From a checkpoint of a small transformer trained on Wikipedia: LayerNorm before each block, learned and rotary positions.
Each number is 500 + 25 x the weight over its row's rms, rounded and kept within 0 to 999. Layers, rows and columns count from 0. Numbers have three digits each. The size before them is the row's rms in percent of the matrix's.

# up: layer 6 MLP up, 3072x768, rms 0.0218, rows 2001-2011, columns 384-511
# down: layer 6 MLP down (transposed), 3072x768, rms 0.0136, rows 2001-2010, columns 384-511
up2001 100:499485506475483508524495476459504523495475491485473530525506538542501526553481519500536517466500535512515503474487520508521473503519525523496489526496461477442530545477512501454504508542520512469466514485493490478532497473461474498490484521463524477518496489537493484452530515498516472508504539536455457482502499526500504473500499529528467558508522527495471516478514484532508505538507
down2001 098:475524493508515470444509469532515456530447480525525487496499497491519539459549496498527492481508509503517511513481558516470499466464485465543490470467492515518491531500511496515480535487531505516517508514478471474492541506524518531514523510525492494467552480474515525496488488510522531520492514503461499513510469473499504498564506506528523519504530478546493530466452529460506475540485
up2002 100:468542522500449473527504502481518499483508524491499474482487535518502487530485436497508471506490461509516493495444550527519526475491502464489500475487487503498525483448499550478475493483503532477505497493504543546520562496491479498525530566477478521501485485505541471513503475481533478501497550488482459518514537498490491537507539469500509533456535477487468551488505495494448578502504
down2002 095:498505484467514497541499509500496523469471496461502489494497494475469529487507540509543539507559552493477506505450478525541514506507480476506516501501490470488513491538506511547487500545460478470526489504509532475456471491469500504498488528506507542451474509482489534486516506490530434511487521488460516506481485491552516506528482524529507499542494557504469507483474490485504470512489
up2003 100:517484477488528520495453492480547512511487504473433508520500462475522526475510499511502443480542433507489499464553486500506526537534528504477529557519485511494487462471515519491539495516526515497487452527505543473533512497527478475497514515490506535479541491506522526474469491510471497496489491538498474521470491464484451473523507535499517484475528522502496505499505518488462528520492
down2003 104:488568507508521453523498509468485490490457496518551500473506463497474453502481481492467535537494574475486483474478480493488475545501480480515511502489481513481479518474495435470490547536477526534476522481437440475509485542497498527508518515513499475505461531398549540505495469467502531499497497470500512533503507484476480488476470509495513482523510492502457486470487514516540530517494
up2004 098:531491496481488539480499550496477447532503514561551492535522511541468550472501530527480538520486492540502479465527525500501456535496531499517501464524495535474528491503454505505525536471512537508491480489484543507511527482511499497466481516539503536520511523529517525476459485496536530488488559503485509543417503533504470516560475501511475513486528525449483495479468447524485493492505
down2004 100:492487512445493488499477492491459520517472475509436513465484461484526511533520513486513496475498508501430530536482494470512456492512513474521490526504484471494502514491500467519479487504511491472510521439516457506490480479479436496434484498466496461480522461489500497523531486533511489507439498534480472502522527489469510479472490519517535507540500503502522511538513552463513485453506
up2005 097:509471480487456537502503461506504521477486549480502536503501474482508541521477535472503463526526484493514489476495490503527493518462554480478507476467517505480571511486497517510487525508509478438506497535522532517470520446530525505508552519478520469490557513542497490514478505516504489515522491452480464541485516493538472511434526477539501497537474494505519498539472495503497507511505
down2005 100:498472476499515471503498501496529492463538479464515515494493479500497459464520493522498455502484470498521435491525479499523494499485503501515551538469496476519514510501506490535519497460497524554463488497459484476491512515463477480514485512508475503512520488495516532500459480540454536504519492506518549468468478489494543504516493520487495535527519510534515461498546482537534507512496
up2006 101:495488505476481493498508475511487471486460464512472501530472494496546501508469503450492517486490499491503499534511531525531496525513462476427487533487503532558467559482497526503500526513562493453516478527512534476481492495522493493486523506485530538531522453526523498514492510509504500491514497527542508509518536465542500518502501478467488480464503500518531485481479500526463496493442
down2006 096:472509516474515499459459516501456514509472497522484514477483515505498515507527473512545451527501500493486509442520504492495491488505543528538559497496509473497520483500518486502534495503468480513475534532458495511491508518496474537555537481503524495497514508475543493469544491531493476467514517494483478496450464525471471460511500499514460507521459486534520545541527496502495518517493
up2007 101:480493512462532475501539493499524504525495456484523532516448509528516491500506484543511507467477494502506484516488503495542497474502515503517534480506448483479458495497529495477530530534514511532474476512518514476488486467489504512532499538473535488514537486516444499488524556484474512460491508510514506469513544455510487492501475458481447461497477498510469492532512534466505483522482
down2007 096:504471490482501466463512472481480471505476506499501502524491480492503499484503524513489480572457557492521495518537483493514515500522449536486483496461500515491546503497525492486506530498464540455486534537499547474494508493532480499501518491497513527493559522479520509525493506498528468468553471477480555500466510517527468502531502488543505538473513467488482494540505497514519551487539
up2008 097:524523528507539500461481486521483472525477501499447544481511494489493482540513535477512532507469485491441482514485479473466535513488524504521491506519483504476460488447510473523516456498469477519505536546519480513483490540521535513518495506489549469524448491546492509509499465516468516524482492513457517537477536514498469512488554502526476485508502507453511519493499504479523492509482
down2008 095:557455480467511520478466494485514499528512515478482459501489513514543490496476468524452482532501497464486507495520518506480487502549486510463493448485501497486530508513472500475451502490491481459468455508472492514491493469497467542466550516488498505556494501505490490492469517505482534492542483508564504498523484547476493499506404500493504514506509486473488485480505499476444500521530
up2009 100:453473492471498527544523472533502477510495481526493510467520513510526501501548527535502552533519494495512447485513483484556471510499553486447486476500505566477530490478522470464475517500499504470486519510522522474488493460539503481447539490524506462512505495498470469525505500484526583511518512481515480479497568510552460543487522495514496465507497481511506525541505564487484546465531
down2009 105:497495513542443480434503470447506485490465437486527484491506500499496528502437517469505475494532499473495504517521532531488511467462450530536539507496466518492508499499490494545502476516498475515503510464477472523507507506501529456552494486538516495535475530519484540471522523488483517489499491518500514475503480495472511553485456499518523483545523504510514468454550462484505438520470
up2010 094:498449518492523498534460494472486493476498499502463474470482524491477526518458457494485495515527494488489511544513457484491476468507518476488556441505504513527495516421525466533457479459506522467484526523454529486501535477498433537506510506493513473503492480485510481494515517490457512471454542479505518482530472524508489495541483558517503518496482491511468495486524475490534509498508
down2010 096:497471506514484529494534483530484522481498491493525501534451490541516520482482515526493533522465489489514489472505516519512519532445512510535504500516488512472521510518514495505547508472481505527488503492583499481501481508515553499503479474514517491504563493482531523508503493532499482530528483524477494530480462498484496493535538481481515533543498506483525521504469528508475468506502
up2011 095:472531436497511525505506524485536519521496496512557529493487483526503518555475492495509498532508511462456546522494505503523466474504506496512526507514506500513513501498495553503517522488485496485511452515486489501504510469507491514513492465490550482503492470476467529499502475483495497479511475499499450513492485524548454491502474522487469480489482460551519517481520540489498480534492